Part of a small language model's weights.
Size: 18 layers, width 160, MLP 640 GELU, vocabulary 2048, 6.04M parameters.
Architecture: LayerNorm before each block, learned positions, biases on query, key and value.
Each number is 128 + 24 x the weight over its row's rms, rounded and kept within 0 to 255. Layers, rows and columns count from 0. Numbers have three digits each. The size before them is the row's rms in percent of the matrix's.

# layer 3 MLP up, 640x160, rms 0.0667, rows 81-253, columns 80-159
113:150160105155150132097158086104085158134153137145118123153104157122138123121096107155125117153098123113103137111139140142159156169129125141153129095117166111119147105093094111191071160113122159161099147089094138121120123118137162134137161139
099:114176056151133125142112151079162131168136067136121141123151097117142110131123107100115111119111136155133139146102127128098109147141090107087114121158127115168126137179122103123116136112121144142142131100100144166150147145148090103133121144
089:141125127149145121114102142099106141178134112118171155202143129112137124194144126102135111089118111117115074172137197164100147109181127080177185130144119097111124158114079152128130162158107112141139151156123141143111137167096148125113111150
097:121117102169110159118155092134131139097086079132160106161160145168116103130160142130119111138106104136115199172133136111158138097141145144152122140113159164124113133116133146154063093157090113123094141099151128115116137128137113165092141113
074:084094118174112127124173146129174142106068118186083141135148128141147120173130177135125126135113129127115121122178107116125162118167078145133168147107098120161146139127092144082087134104110106134112091120100125118087160147147137113114113134
104:151118115077172111123148125105120125162142085096144173140075093113106138119156142105123144119096144148108120116147099131108132109122113128162152127145124132108136155166131155149174144123130149092139108122130149145140115189163132116163086135
099:136148123158142139125148097122157094164089145166117126117127160148114085162151158125119112165163126150149106148114147129094115158086127131109143097123118149149120149134139153129104116133122089118102118167141138132060130126098150165105129144
080:118146125177109117101149131079085132123158116111128126084125128110129113147111129086066181106098097143094121128137130129131124125149116133051089202133090136136097156161122129140162086143137125070105129114098116132124118154127169151139144170
083:115141172133142144148106102148097171130122154119131145097143106091123166126095143149121189128182092134095127134076131156129128125131170131130145102134102114133114133120110151123139137181111115126128160132147163145140119130133102100142117151
100:141147119088127116140065092108104137110113112122137124114145165132123131149130119149131099134098130130127116091142141117133164104125129120147122114119121181129114150091127196135102101183142136117120130153088141094142130154130094106111139144
108:139144134130090144114164105114150133110157123127106129109192122116130097048137117109138106129169132152103150144100146102163168127126127096154130105135098106050089161149114113087126122144124092156130123105075113151088129130129158095172123130
110:103137101155117159163129140156149158166164111118079102119130099115162122131148148085125149157112121137115146102141104149128129094150126125107151156177107105117132162124159148151129167103138091094098123131118113147120145129146128153168163151
106:102149143134111105145127100143140165092148156117116069151176116085138149086153115123128109155124082124108108113119129136134163119129093160149157149134078110111089097139109138138107117120106090132137149117101133133108131103127101108141127092
104:135129107169122126114173106129125162154105144125092116103141100131156156139109139157127142153129122062109130140197141116141150148121124175154125120130100098129098114115116127144139099137092124087053170116088154131102128139121137128176125141
079:124144101097095125116110119129181126127137135086110120126150104127119117117130138148136062147098085137169104146142132143188136144171135115120146111134112125148123143091139086137105108172102184132140101133146123140139159129168112095119097109
101:116121136107112164073136149151125136153131168099155146156104168099093124136134142125150130103084102079102102157113095113159112108145154149081116140102107109130128137100127124145113143185091155111112110087164148139143119142133130145168130139
085:094111139111137116115141136138113113136147141139144139146093110096150099094133188098124090080118119114139131146149171098181184134088110120130144150128111095108109138124131124102120135138110145137103131098125143122117120149105117133117095152
109:133145123170169128120123105159136128177122114119102137167117127126115124110108109101140153164096119100110136158124120105148093134093102123115102112113074085116139104080144097129122135116109142144073138146084164149129115145157118142140146133
096:142152095175101144138145138138129158114068120140127112156083145100149100137120121144109124163156105152109165103140122125128097142120130097123111084139100154142158152129091112137088112115096142118143174120147115130107128086153081074121114136
098:119117128132110108078126100087112142152144123124122148117127100144128115108129148119075101124110068149134137155127145092164179142149163120143088163132112118157130097126143121123062142113123111110087107116147108147169097103103129155088116159
095:118122138075138085119150133118073108156106117141123121152114129125101141139144125168148103125099150120149143116137108116121129112124111132169149136142139132135142162069076114123144140128152139124168151137101115140170150144095145135116074131
088:084144127147137128153157121118171147160131074105101155188091120157150148178111111158124171155133111109139158101117110114117121132140134109124137143110140124134119172145131161119111125120125144102122120123170156165128132149107109101107137157
089:115146125127133135072115127139130118111070138151101105106105132099127128126105167133146099139137134148133106125149134141128153167121159135105130113144073119124113123123152127124087180136105112140136165103095149094096147109159141133142109089
097:140155085126152137151104115126151122159148087144121128172106101104160147165173117083122113117131148143127156091112129131123131124120126124130158145134128111105114137140138116078110120122127121135167120142170124114126167107128100129079132133
105:068099140142116161163141143120105138157091119183156121144103116090126110133143103120146146089125147157135130139185146128123130143123131124115154129149135157142130157145111110098089111095166134110113158107152138146153093074161098148175092154
107:116204176113111147123114109156130134116134124126124116126156104083111103125151117130137177142095119107119104138131153115134152087079127125127130124158103113098177115145145132130109182162134115136099124150144153128188135096131175113127093159
100:134096156079097155092133128160146140117163129105142144118086115143107113103143141127101125166149137165135141143092157137126107097115110145150112091172147095116120105087144134100134134131117168102133105178133099123139122127142130091119151132
103:113156133111117114127104104137105137086128122157144080084127091129131102177137125073139100136147142133134145153173170115103145129095142114116139096108141128119113161131159137113112149139130104149109117119117152136128096105146118139090133130
095:116156119098088138109105112153110130139129135143135129123083122144133111124121179150113087136126181176098172137158117140119119124127141111132080106124109133123087108094121105119160130161098136106114087155169115150136115091189141106114127158
104:140119126103112125146132155111112095149122144126123093140120146124110131198127130172131143069123120145088117142139140126127157121120138147156119128163102136154138137086113138167152132133123120131138167116130122130132155156115146120117148151
097:123046143144138126119105134124103128113124124161184095130101144136102149131127130079108137101158137107146139091126109125088151110120148165176144165104142170150130081116087162148086132147128134125135127111098120140147156143108149128157132132
093:144095140126163137137127142157137109162091137138161159129116123143122119189100091105119099132127114155118125125175124127109145113099127112161112126147137092110101135102110129152142153095129150127140086131124098176145118058106081157102102126
103:159111143095144134111092171137152067137117122179148175136142134130138158125125182139088120172110132164150133157153121099145118139119132117119131119169110121138126141067155118153135140118104135090117138094124092132131123106132131104114107143
099:111099113158114152133127164145180116106125148158091120138133128112118160103103151151131107153090113157118123132118107120098130142125081143167167111121142187173078168117159114093166114088155155118171140091128096095124128118119114167146150104
091:126085117126129133126154136128134147105146124137142118173162136107124114144110101130141172088096110146097140150156154133157152139134150079103121149140113148136118153136129128121091159097151134115103099106140096096145135147118176087099091113
104:155155162092113070094144119146133132138152121177141126143119098076170123106124143085130097139124113157131177139146169170114113183103126099114145127115109104136125118129084131112130137113164119141107138143121089142138138085106149112113143093
087:124127125153129122119127085137104151151160188120139113125136188164106143085141112138135137133092131131151101161143084164163173128130118114126118094126093118120142129096138160142125141129102150109136163112132131132107175140144124117100140119
104:147132127128221140167123120121139136149153184167110123095155148149139143137151112127146133169120127043140130140142109158107124154115136109149128116117138138126116136097128123159138104132097109128161098121135134116137150126096132125140159082
096:088140101134084167096120162129130108109185124152153121128139113129145189111090073074126145144084122069123200081105110143132156134102114145116141127123137152126120148129122137130122135134157121156112111169103175145164113153128137071149138099
083:146108130172128136121133167127132130119138116131137107139159149139149121103121117116159151123139108122129129144143094153095122091100106115087140135128091139136105142157105183120128141106171091130147132109138090144112128124070203174106128127
104:137122133112144103088110121123140156125170087105123150161134133124125104125130141100158111120121101110092116145096100167134136117135105123117127125119107082093101186115131085162121141136147163139096150146154127169138102113160157131134120169
089:088127131133124140121081129153098081102148101112151136078150170136095170151167123176109137137113156114116168130094146129140125094093131119115125136157118176120085138142140089123110138145098102101125087154171135124155125129167137115144131149
113:111189115106097106093134138153139110084123114132141125109128131122100165111157152068094107095094154126098167123102139133085166145124162141126093148135151097121110113099151156099129135105128110125128186127112142170128136106146101124129121122
112:151089097130130173135121083135099117120138105096125101102143113126182151151138129161125114137102069141109182136105116130087143156128101086072147110122170123106124111117082130111125132144123109129128134162178136124151143113113125154173133148
097:181129128132131151169145117117129124136170102144138132115147096140105119111134148144133157127105130096080116138170162092139108116109120141061115089128132167132119142120140106154123127097144126129093108118099165089153108117149163124106118149
096:124137151104147124112178081136163145126169140108125058131121155110134132148105122153128123146109109108153108155172128130131158159142126104138101144143143173115118189096154055146117151105100141143120101106121065168147119094089108141112173164
111:149136151156154145146113172156141133121125172125149136127172150121143051132138153111147097129163117083095115147135119137109159095167098111152144086141125145137095088096085067122124144165150128153129142142137170134145135131155158191152088124
094:115149114133121133134145117145141155126077087160081092096109147136095125107121151118149123144123121126140150123144129128112120126136106145137145097145108142054140178153112164204089144142136176133174132108114135147079124105155123135129126174
107:118118076119137166120149116096156124112097132105111141133127110128087145158152131158176115157102127129124098178156130156118123164111139100088145122140099108137109119165102141152095098135158105101084102099103137163122143106141100163137095149
113:103113184143146117101122152113121133165129091128136098153126142160149157138102146139126133165121107151115128152135106133104144153132165131144124175156172164143106111101076126142136125124087161083103099141097128160101091092160116128113117104
109:176140117152157154116123098142122164076167148125129157173127166140136121150114110115165107173123127142113113119172139154150088099119144118148155151158112149120131087144113122088070155124134098151088115137159105130155088131114127138149102123
099:113154120099097191147107116131116136113161142128185130130097107123108129133123120109122138165147135119083166091104113180089145098109160153098108113107143128105122165156116159117111166122097153120103168097098146132110132094111165073135072154
103:149119124138099136123138111102149153119110125126159111107156116126175138162130168149067146173131139121151154156137122068129140114118123138064109106139127157112084172131108130153120113118102137107142106169145140130153097102182134099140145113
071:164166156102145162162163134125157115117118145097124118125107081116117119125069101103177101145120093131112170145103180151139159097092143177089108104101149136137127119133137164109110145146135135119152126133144163136126120099097131106118147121
102:155103161138151144126098142103159129120115145132129145123108126155156105083070095183141111147149106164095129130116135115124114166124151136162128135103090105166121126146122112154112133136104134142117149156113119144152065120126156146134131178
115:148143119149149093108153145102122106117116118103135108137061159150159130089142133095080104112035102147140124120102168150141137149133151123105134129114134156101098116121126171104166141135104133151126114143117172111121130153086111129147149128
085:110139106116125134090123144122130090118103149112116092119106103116145111119112131130123125135133129126109165108134181128159148142093132130103163125174118089122128146133112101101114178163103154136128120130095124114164142135130074163114107102
115:146137114146111126116148176080158157122123074165120119152129100121161116124131112139115074107108142109147140106128148165110139107136177140186125102100112129150147080129085124082136098145157105133137127124163094119144112113130135130078090152
103:138078123100113102107128088124135126135116105132108136155102150086115147164161070094105094117127110099152117138103151131199105107096119101134156129139076090112191115131142116174102129137121111134104147165180134143174149123157130074136119156
095:129148114077128128144130106124100128114157142091147177116164120131124153126154149121133145163118129101123144134084158141179150117065162130120122116131125073093137168121151116081164103125148157144128138160141137148132170167110092146122132141
118:129161144134130185130109177133094103160157116116137102114126151112121103101122128108122120137134107185113163114111118113130143129126132099135138134116147110107067140115096081134134128165130121102188169119102128085108118115123127102166128104
091:131137136150127092152143130124125184165109163110118116109097088118142143125151112142127117145137101116115106155166168170117174133136141152141144119086137156134126152151122113123166100098120122149174119077141105127124115093119129095174105093
087:124150120146106132170144122126131124107129067134110151091154143129134173121118160134094106145122137141159136160100169100093136130100142121165114128114100133127127123091135083113127150080154131122092168167147092146145110092107124135145110130
120:133101157107130138078112167135144114108119118123115136125138161144098123098127155104151107158140137139091107120180144095158170156132124067128104114109129109146126139093127127106123076133116129140133097092135085153146093140138121113117100148
105:147081127151094110122103149170162119154108145129096090134145121129169117167170098105142098180161086147132139125125153138150099120094128153153149139123099136096177166086115144076121136139110133101122149168103131107132127113144178115157126144
120:148138085166089157144138127113164124140065125153123099142123142115133129126155157178158091095097140111132115156066124123139127182153181101115100162142121112120140149153135122079131136117108154143106114117129118156083153131131112118141097162
095:149106140134142165123139133125155111117114155115143130136118181115098070148167106131128123127112128102104117186109071146171139137116173115125116102183093137108160131123066169170115114104145126110104091100184107131128136180146116152149098114
114:122129120074113166092082130104129109113095120126142130111093124137146112129117113134138116111138147130102139164118134116128157124165148141187155124126132120114113174133109126145162118130121113157084167098150096145126122162190125111135077163
127:164170124122092123129142086121131159144132095109156117134115120071108145127178138100134116166076136107178168117150141127119147133154109108104120112135121144131151109151102116134083113150120104119141117131128164144130114085106123150154120131
105:115178128101167126157148110160132092162117134127140147138147150133093125115085149137106101177108151159144120138149138094138172127127121167137128096113121097139123130092127076120137151105120138111123076134161090133137105114137138108111140114
103:134060123147150125140147135162147173140158148123119095159119150119127138132170146103075111180120157138162185099147143121153137126131156142141122121122111165101195110130102156151145127153141118125135139116096148148109116132085113113101100155
103:154151116124128140104114127098141153106130073128138152152122134112118122159111158111089151142102121116184155159130150147173062123108121032148096132125129122097090126123091112131157151130156122103159174102129158135166135185120085124131112123
096:129180130147157133092157128129142126078133163110148146080112108113110096139144141097161087184135102136136078122141135109140076122111131124121127066122111128134124123127077159149116172109113149086150123141120118115135114100134150130136150161
098:131106099143139156129124137123114126115126149111138145084146135144116120127199130128144102122117141147113134156098117123177154134133150077139091100160123123082110116108143116139150113120144134120120105099147122127090135123112135139104121161
104:136106114113083119115108138136113132124117117075132102172121121097146145137164126114134172116147097117099118168101116105132191106151179119114107149097113155161130099178164178158118155185079157118129137137126115125135152111119119114134105135
081:120128122099135144073131119143079135155103102123130151127119158131155152091116126097115138166109139147113128113136117142077143098132099160158087120160145157100122134119125065144093190149119139131126191144141089161113091106100124094155112163
114:100101132161108163142159124067142097119145101165131113107164162141147118125198144142116090127165132150165112105140116125151146122142106139166159130120111130111147069143108072137134137170129128123107142124164085119129126137102108165148102076
101:170129084122157175166117134112140129108109162143124134148143152142122122182174174149099095135135138111106093135116145133084139174107154135139147081140129123128115150104087132136112093115135124092100106160123131101146129103088126152123133094
103:130110109119141146166130125135134127149124112128165114148150130149132151166096117112117109121108132137111131115148127128098134140137206137106128141118135145129108076137140113113134095134131138141125161150121130136131149172146130147118069179
094:117148128141122083114104128157116114095193159169127118144123170135138125114148130152183166142151086107122111120117164130107124113135148123120125114131132152139090101123131114173139119166176105111129114155166103144116131111116150149111130152
106:108110121158123118143148133144101172164132095122114110171127192129104146104136158144120142161127150130124123107152114109085175134181133132125165108164104103138127124108129157089108108154116116123092179122123104121145131164113112129114098172
090:154116131154135137151114160119109115177098120143164076135149158099120080152113133174162092136129104112139149127130113131138157165150112189094146113143114148168124105103133110140100110159108137130158118113156134125108117072135146121150113110
119:093116130136134172119161104145144134158140146146143140104073113104177122128140099119168152171113139092107115117159117135147135153120150104178149167127101147118149135123126114134181137183093111115074122133138143158126117135153141122131133156
098:133121144131110164136106156108148145093119160100147124149115148133128161170168140117145171146131078118123131167135084131067138116131115096117123118141132144109074056088143127126160128121168148120110104141137134149126100157146118109104119166
087:097149090139127120140140155126145084109121129086121116128135142160132157102112117160102110096105142128153124172120128092131155152128168133120149141127117066143150143135211118126129120128113091120140126138191101116130130102170149144110153109
093:138125173068155113109097114123127131104120121126155133176143128093126126140129132082117134150148106104142116126092174096156119080088185101132109161112132119140151161109149123119132125087121166124118102057147140134163119148127110134151124144
097:116109160111121129132125110139121141136138168169106127117128144106123091141155169129097060090097131136163132162184139108130152118098143109160135131125113102113141143132094091148130149098136104155105074121122149122125093130115163174144134120
112:075124100100125115108180150170102105112096140116147087132095134147153145118151130105108161160149101125145125136125161093144174144109086121114123150123119137112176098142126156160099159117139189116107173132102125160110153117087123133111144143
095:111127114152101116123136136113177158117146070118155117153174179164105117152118167112096128133138143133185130106142177143119139113136142120124100115143119151148110110166134104135128139097177157127147093073129113153101142133115129147128096139
105:132117081144145123139135146121141135157109128158116115140152135109154110088105153119110122093125147138096107120193140074074127117165140088097125072141102076129156136112117126162129129161125092079103160108104103118113111144140181118102138104
103:156153147135066128118177158146084112133082080121113115129125129114133188105086146144112148131119070132123155108093118162146090125105123139124130151144152158131100102128153169107126123163131162108111146131139164095123133172122109095150144145
114:159081128118112133137164097135139136104179106122160115115156093135163046132119138106111120119137097162148150140147130132170135147138133162162152106179117122169107134170100164094119130121117162082142139115077109085140107122128099095128122113
106:151144124132126148089126138114095180131075104120068130187160117096138163147143137103162129199107120139096125114144187131115154133164130150089122108120116123148144166120115094139110127139117139114127098115124138097107157130142090113122075130
098:117161112159116110161091134140141143126121117166119104079117145141123132113115094134152089134108061135123179118130092146077130116142127124119145118129125116119124135130125151160092100105135101147140111148129110130091112115109108133120155111
089:104154064139121156131120129096159134148146103171108128152135119142146139138142116095135092055123114141081126079128155138085108163161137130096098121126101143130112148107108108137120135117163127144122091114155151142117133173126125107158160136
092:196115115119129158126116157136091141140154115104147077167112137114134154177140140085128136137134135109139112147095157131105098088114169122118080115178122147121109128097153120117105161126092140113126107071129098144103165131157120104142113127
097:123107141154107146109188125125135152116136107124105140128089163129116139138132086182107112171145093115131164104136061134138132145104109045103133155114118178113128159102162155155114148134094104118130132130129179131134130169136133152125137141
132:155101105135148145154145115122110126150144153125100063090112115147128156159150149098105138131138137125077141134097121142092151129128130110178123122170169106091078139099111159104129120138162087102130115131123121116108107162110162148125117130
103:143121152110066109118102135157119165111109101150095144101091150141167178113105076141110089158158126132132147086122123141161153136096130120166170136105094117144125134146136137141142142115134126111115151148141171163112094152139121136125126116
104:113106101146111138146103110112121129118089108145135111094110129156059141162126131124073123158094129152128145158076129156177131155131155124150131136133096166167170170163110152128140104098117152100124142129157103145122154130149109161122146132
102:112090133120114146140148146127122139166149156094154113135135117158103119143174128161096106121115149073154123113116105140112138098116122146132102100102133101131146157146118122129133115097080177136129139094131121147126125092108130088102109149
094:124133107148128175137109130101162098099082136146129095083107164131120111122114150179128143128119143135136118130119169099147160109136130130136121133151163107105114129138115158121097085112134177124093128106108129107089139099137109169156088125
094:137138126127150109127072090152107165151111123153124132134141141117116125125159134110143114145120106138155125153129139092140175123118152109163122153152146158103131172122114163136096106087134169139120170141187089146139146123125128098102120138
120:142125096131110174091099105106125109133167126097107105083132082154153091131126129100123142113092134151150121123148147104111134151125131116157147096137131091136152124124130129143073138161101127130141155098071107131121107101121105140132086112
099:115120141109125091128096166152108132163108140107126152100141145110122111143137125124124134142149103157154127148139130150132117115138124114153130092127145112089146122103109147085143144143106123138174129072169158181115099169125086126160162185
107:132126160114136122136139133114135173151133154146164118107103142145121096138156142130148099177101141109101103105145137145121137127141125125158155101092135121110138142118131137089187100130146119113121082111142093178138147139103156172106129124
112:084133107118086155175182095116154136111117132140144092160125132133168117092126128136116119130138125142127159113137162153146121092081151160091158119078141152115135117132117121089110145132178131115106154107144131181138147147111145108105123116
087:162092140123116092090125179142132118099107141118112146159128126120164120133141155124098127101131133157072168169159133132117114144115129146112135111115140130096129164066130116127123100098150107147155133109125125134134152160097159152113149115
111:136126096140104126171119119139151156131183123178138130115122149135121144111104116116081138162104156130132158118104142086126153144147132124088132133137134139134134100147124116118121111129133146152109124123133133114181091084146125148172141110
095:139151155117126109118118098113143103121134180115141150129119123118138151114112118152076108134103130136160139134132089142139182097132114127147147073123098124114149169117157134188138126122138151122082147091100100090102115122082163154088129120
085:108130107095127110089162130142100151167093139124089122098071133085143188133130115141125157097131100110109116154109147112143154087113138154100119135103147127124125123141155080162120156141122142157115115093120137160142044148103132142125170147
085:136111113088124105112158147118097131132135090151148140111079121172159116131155108077107086135125126143162137138124160101180157086138111135171116155120150116117118151148138137122135118125133110083120109148139084175135140118139131104127082145
103:139150139109157138159135137108126114100124149121101139142138116131154153188124120126149127189099114160100134132106139150113130160107129107111151118184126141098162120131103112095105146113141155118137112151151146133191150095139131144114076173
092:132124122151117107139140114116151152117149090141118125132129155102073145090101143142135100125102134124128150094152099143131116089087088118134156131146133136115118144124139150114116137149119104147103119105114105109075130089212114123071078088
083:118107141107101117103143076117129116098156126133173098144199104119140146110115126085113154142106113157157126118167152116090142108124126129084130107156095104173112139121170134112129089136095175110133100107126146121124119109150107103189148121
084:146124179112142133118175141164158118115165160099148117164093149135083104122144157098133076116133114142141115121088135086103113109113123049117155085107112116113134104099149116111121159126117121148115149125130125101104157170077143123156128105
091:176114101105136139146158115142116167152143113089144106096162113128160083139150137086106094140169101128125084127169134158149135137096113122149113093125178142122127139143129092143120148086140137103106144107097121121138118087112149147128064116
104:131154122117085120121160109136088166115139056129152129141117160164105135104110149118104150159102155114127130113120102156171140139143131124147141132108133112152097134146150088130088131094141109140119109134129106134119097119140150146146135141
092:112117061149108096107109119143085131088143142171139137094126116132100125082149158096095125103139122118117130103121137117162144115097113116129161145122133136139114141122110134143108124154136130154117119191162082111108125118142169097135185116
109:130150145151167128119057100142097115126131114171169116112137131132164140107151123113138118126122080130141110140142122127137131110124147122139161125183160097169134177126114110135153137152117120131183181132101126134114111148132153084131127111
095:141116119114133109153141152107126142140137116145142131132089161100112078148159151134147142108163182132110115126102144109102184153094148124114148127120124143137108146123203107069136127127123119105150104100134139106091116126150140108142123117
067:113128112151134126143145106129117147155150089143152108164112112111131134152117125134122093120112081129103132091141138128124130128151158144174155154115153111117127150126125173147099111057144166114142109080167160152137133154163110080114116095
100:170102148063166138091111089106134084097143146129175125133118142112138136120143127104159104102087100116093121174124138126150141138139134126129140118170145134086157190109111099109124146146140114113116123153159121144139095116102140130106103157
110:107108118110130119113118105134121120127087077122126123153099119079168114131081141132135089117126108096112150177128092115123144089128139160066124105151154116127178143128143088106128166166100134137110118135157114130116146115141151108136114204
103:174109166166110134113120188160101159153091139156128080094118154113178121173156163161114133123117108145118148124158148093127105134099121122150169136115142136145106108135122100136123135172134145112118138146132144107139149106098132121122168142
082:135158149158137113137065109111137091139103096112135056104158124107169100153127151111086133131128133130168102169122108142127122168115148079126117100131132157139131111126144178155119161091119138131136115110148138159096149104157181130098142087
103:140165146124125149140133111088124121148163119160118113119119120147159101086109120161107115136095107098187093122128144096153124120116144085144086131171141106154109095108143170159154113144062135104087149085111145149080159147119149170134135127
103:117139116102146131154144139099104093109147149107150154161152135098112145142122132096089104123109152102151152144114099102169112080109137144144097138115122148133165164122176139111132156150151107074137087118176121078145142101130121105159137095
106:158130144092117191119121141109114160098132159115111158144097127127147098136123124140125152104100126151136111082102102131129152110140091117111098111135094110115142149125151148134170141139087150076183115117168156111122109099149175085141114145
092:140132129122124124093140070139151155123161158124135095157131114083155176118160121080123140141101119125129142153142143134138110086113109107156097172150084145071129151147118106116133117133137108110084138164136123115104160124094123110143161145
107:129123143097087108134115130125134149154104123098130133126140142146168145144114144099144123142147143147104130083116136144143084105129159081121128140133103104101071155127150114092127164142098079125145102116157149110136128146141110086130151112
111:124164132124067117128077149098162139129126115138159111134133118121160133126133130130160139121124124159114165092115140128109105151149147110141142105155088150112136183170124177076109096114113095096094159162135126179163102115120156183127112130
120:135175115158103173125106065178134158114109140111187120123163099168120126109104145084143170097128120114131176164095125135101139131122167132095075103146091143109142115118121142130139147147098108139132111149129126146118129150170153086149126109
104:091122139146085109135157164107113117149096165176142121127071151126155180141120168103102097117115136150174148171128124094143118111135159108154139130146164102165145102144093132147106147119131143105146148109127144101132141165115123151116126137
098:148122134114099137099121138127138138107133134099138164066146116123155131097113137145060129115166079144147136141100121136135119142122111139125155125133152100111122119124095118153087131111104165142124098146093174098133152136163116101220129129
093:170091163166182131142156126114123134110111117149100143072148136097142161134143147175139139150149123110154139124149152116109150169165134129126165100139122142132147086092098120149154144123137075156147131147115132087130140153160091165115140159
091:144117127121111123153112132133113119097109124118163104124115072144149144122087136126151172174125130122082167180105119160127132105097104124130145110102112153128136129106114143144130166158121129074115106118146108159059114163165144143109111163
106:098111144105122123137174126137143100114126083132171111125154121091151133109110117171080102102114137151133188093130126130119179137162149154162144152148151119116136129085151106107155133164139063154130129110122175128168103070152121136112136127
078:117137122093111129128118135127126149101150080122113124112121111108151165134133101147099151144099139140183165095098152078078112116123120081113161141193123121097144104159134139113117132151116144111116122139105136105095149130164174183171108124
108:152102127094105152077128165121100104143139117131084134106134114097172103136120129116098142135120086112131145100148201100147170117121189121144152171111164154148129098100122081132101139145144145144095133137119121152126130160061075147117125146
092:147134128135166168133146204098130128164101111145137132110154161124113145144119096154116141152171151124122143112113088130129110146108164153127167144120095129100076130138134103095077129124129093163140102139125084118134130110149107154144131107
096:153089121121130119118116107119130100087142145126158153175157170121082122129130148142093124152146126109134148104125099175167140084148118135110126129151145110129144112098128124132095091118107186114111106137191118152109157116111091098155144131
119:110112132155140106183097146098086109146145132156125117153142169167140120142138128141136154089139104097149103150125099110098107145123166123143123143107122099144080134156111105131097110086155127153130170103151112126147110119114123127142140098
093:140115181108124146090143113100129108133162135077127103112111180142117164158154094109132154116115116126105123130111121107113131159124149088103128140128102143125145148152124105105152131109076114182105123126144136179149111085114120153123181153
091:129176140177083143123127119096112101153084108148170117120153143133095103110133131123104121130114139150146141163143109119102144088111128144139111135129085122114123143130136100128137114172109108105136070130139140132144128167063133151121126136
103:118148167132123143074170136104164096135124110126111154138096103081097123129122161135099123112136127102121068116128149113104142118122120094100136103161139109170126107153210087154104148114103112122092169133126107154145098123083141170149101122
097:131148109112131142112092127139155121142123134115109126105124182125102119147081154144094097102118094135182139113135131140131174122083148166118128156130128112156144116112154113129158146137074129103118138135161150160159177117150138132134146143
121:138111091131079126124118138104122144115132096155111144112112130129163108102113137137111146149148078139122125163154124134084093167119143172159120140117114134130100124112090150131144110104173140095140155155133110151120142130115128166150077142
092:140129110107134128084112127140125172099137136106103118136118131082120115102125087142127133154121150105104160077135119135178142119111122102160122131135112172147137141114125191107141173135112103122137124127151118138065111143148117117087124180
112:118114113113096150110144110130119108128147108127123107122112189110166117142124121136084133134139195136106103082103157094141139135115139134113133156101099137135156106160149141133125107113107106097107131089109139118122090118169126161146102145
121:129145147119125133111111081103092140139121177115111134157101184099097147082135094142137145109091123154098155082158182105154122084140095110128164152119098117116121146131172164152158125145110109122131141119168136143114111146146132149118118110
084:117139116099122123121123157159134108150123123115157089106128143123105114144165104105122154163157122112137133172110135112134118099125143138155091171153117127153132193116148135118119138121091122097122126136171126157144099145105127120146091107
105:115068098117157138142152145119136138071144156055139128091151135124127139140151112113106142111139101073094137157127133110125172140111111120119155107161125149074146132162136132108136109151082140130113145138138132126098131095121122107111087151
079:149156129099100157124112080115159138147108113165124157121130186127090102121140099155144148168137104148173094088127125089099115138103103115164102127121106104103153095138108131153122163157126099100126127150123119117148104097113127118170112086
094:097128121143116085131136083137126151127123090152163131142176146102113131120186151070161156160119113118150101125128104135110137117156148108160172123112112110149109160108128118131151104107173134124126093107179133108074137138144185097170146116
103:136137129123136118077146121128133176089110134115125158074103125127142114136118136138126134165097104138113128134100072135091146115133141116114141079170149181107142123109130099149113165144115121136124100141130150138143105126155136134145136118
103:121125097131126116151106156130117149081144117139185096135138140118123118113174141127130121096130113185143128166136101133133086118129146105144104086197073133116075145103157162154105122157152149149105131147101156123147125138129100138143117141
115:132156173190146103137176139157106142097098083159139116117137171144163145149162110153123157147120116131104173141124107119146136158094137135161149179105119142160130101137056126095106093143147157119136123149156133123135139180155126100117114127
103:155121103134125190131134123133119113100158130131131099100168112129156125131125108130121147084184113146123143114123138108120148141100127083108130095119144127104088109080113106110123151130141181086115170144122124135147123118090153109188080117
102:099080142087099093156130131157095146165095100145153097133099154150184155125122131147136104129138112158102163134117118095157119115135113109184126116136138131141133111116116099090112101137141149073132148081155156157137112096125139114114126109
098:107113136136143126153146145184124137105163072156087108125155111128117132137135151191123117174146118118142114118107106139133125181113131100149102172117135129135103144138145187090117113136167108092142127130125110155103144088106114112087103137
105:084120154120130160179136126164120094137143146125181093124098156118131125160151136101075129157117105144139126129128199115129114132075161152158154139100119143115137127104115138086125167139144144132101107099149133100139128132113137170081159172
097:159133136156142102111137152124168131123128139143089129155101114132145133133132161114119097134151137135104161146147102144075107091122128119144092102117123136160074127106125099084123143062156128141105126133131088145145100122125145139136111150
089:183100151147107130125145157164151115121134127116088094118099100141113137090152146119099137147085088114123140136135136116101145106134134150126126132124157150144079119144165146181068129159129093137134104115112129167117109118074182140110110143
091:125129081135114125097135112161129170168130096117119114143106133106128138119134192130081122129109124141145117129137123148117102135165159143122093117116123124093131147131092143127119076094113129077088119165104135102116118182115127133116143149
102:131126173113120144160101134067141116108149087079092112144137158130164117117102128132104133087124114109153132120128147092114130151145158076100098167058125127135124174148113139133106123118144121086132134102130174155113132098159128136115129152
117:091112162129140131130159136161138140135119137166091118096101079153101165117183111152105139164167115164156156096177175130165118102135157105139122147117157110116137138119159143102150140170157144148083120123150124135140121165082121138101096148
115:146129090120143093121141139143093151128093115089100120101119119126112118103124140169075121137093107083143155163117161150113121139152117161097137097158111144151132096131183118161117073106122116121136095133177122109125101118123130114166120104
102:152094108110145115140159095117151156142133129165122112113150104121121133144123151112081120158101093132141108159153145156146177077184137139113189153139120126118142166119081164129102135124103148144111094157126160143127132110163151137103114149
103:167149133131101122115120177127111111114172141138105096109168107090160143125130141138125142118168134132111135097154135144070105121136162133107175100133144116118164136111169089124158140127126113133145093087147157118110133110112145093128121139
104:126114127120160098111096128138130146119118111096107107071092122121111137142120118122119058113149106087113099147099096133108159129076122172128150133103143134176166148143134160116104151100104130128155113085137137152102123104124153129152158137
102:219158129109160145125160080139106144104100144109168140112122107114153131134159147119070154132096078132143167165059142132143122111126140137127109126118140139096124102110141099108156153108121124112136167148117160136122127129118158116138120123
099:090094102147154108156086116118147062135124126149103130130112121158139146097127092136134123116106116172125133113133119152131122116140116086164133158144111149157137102140163123131110103071161133121153130125147126141094132148129164114155113121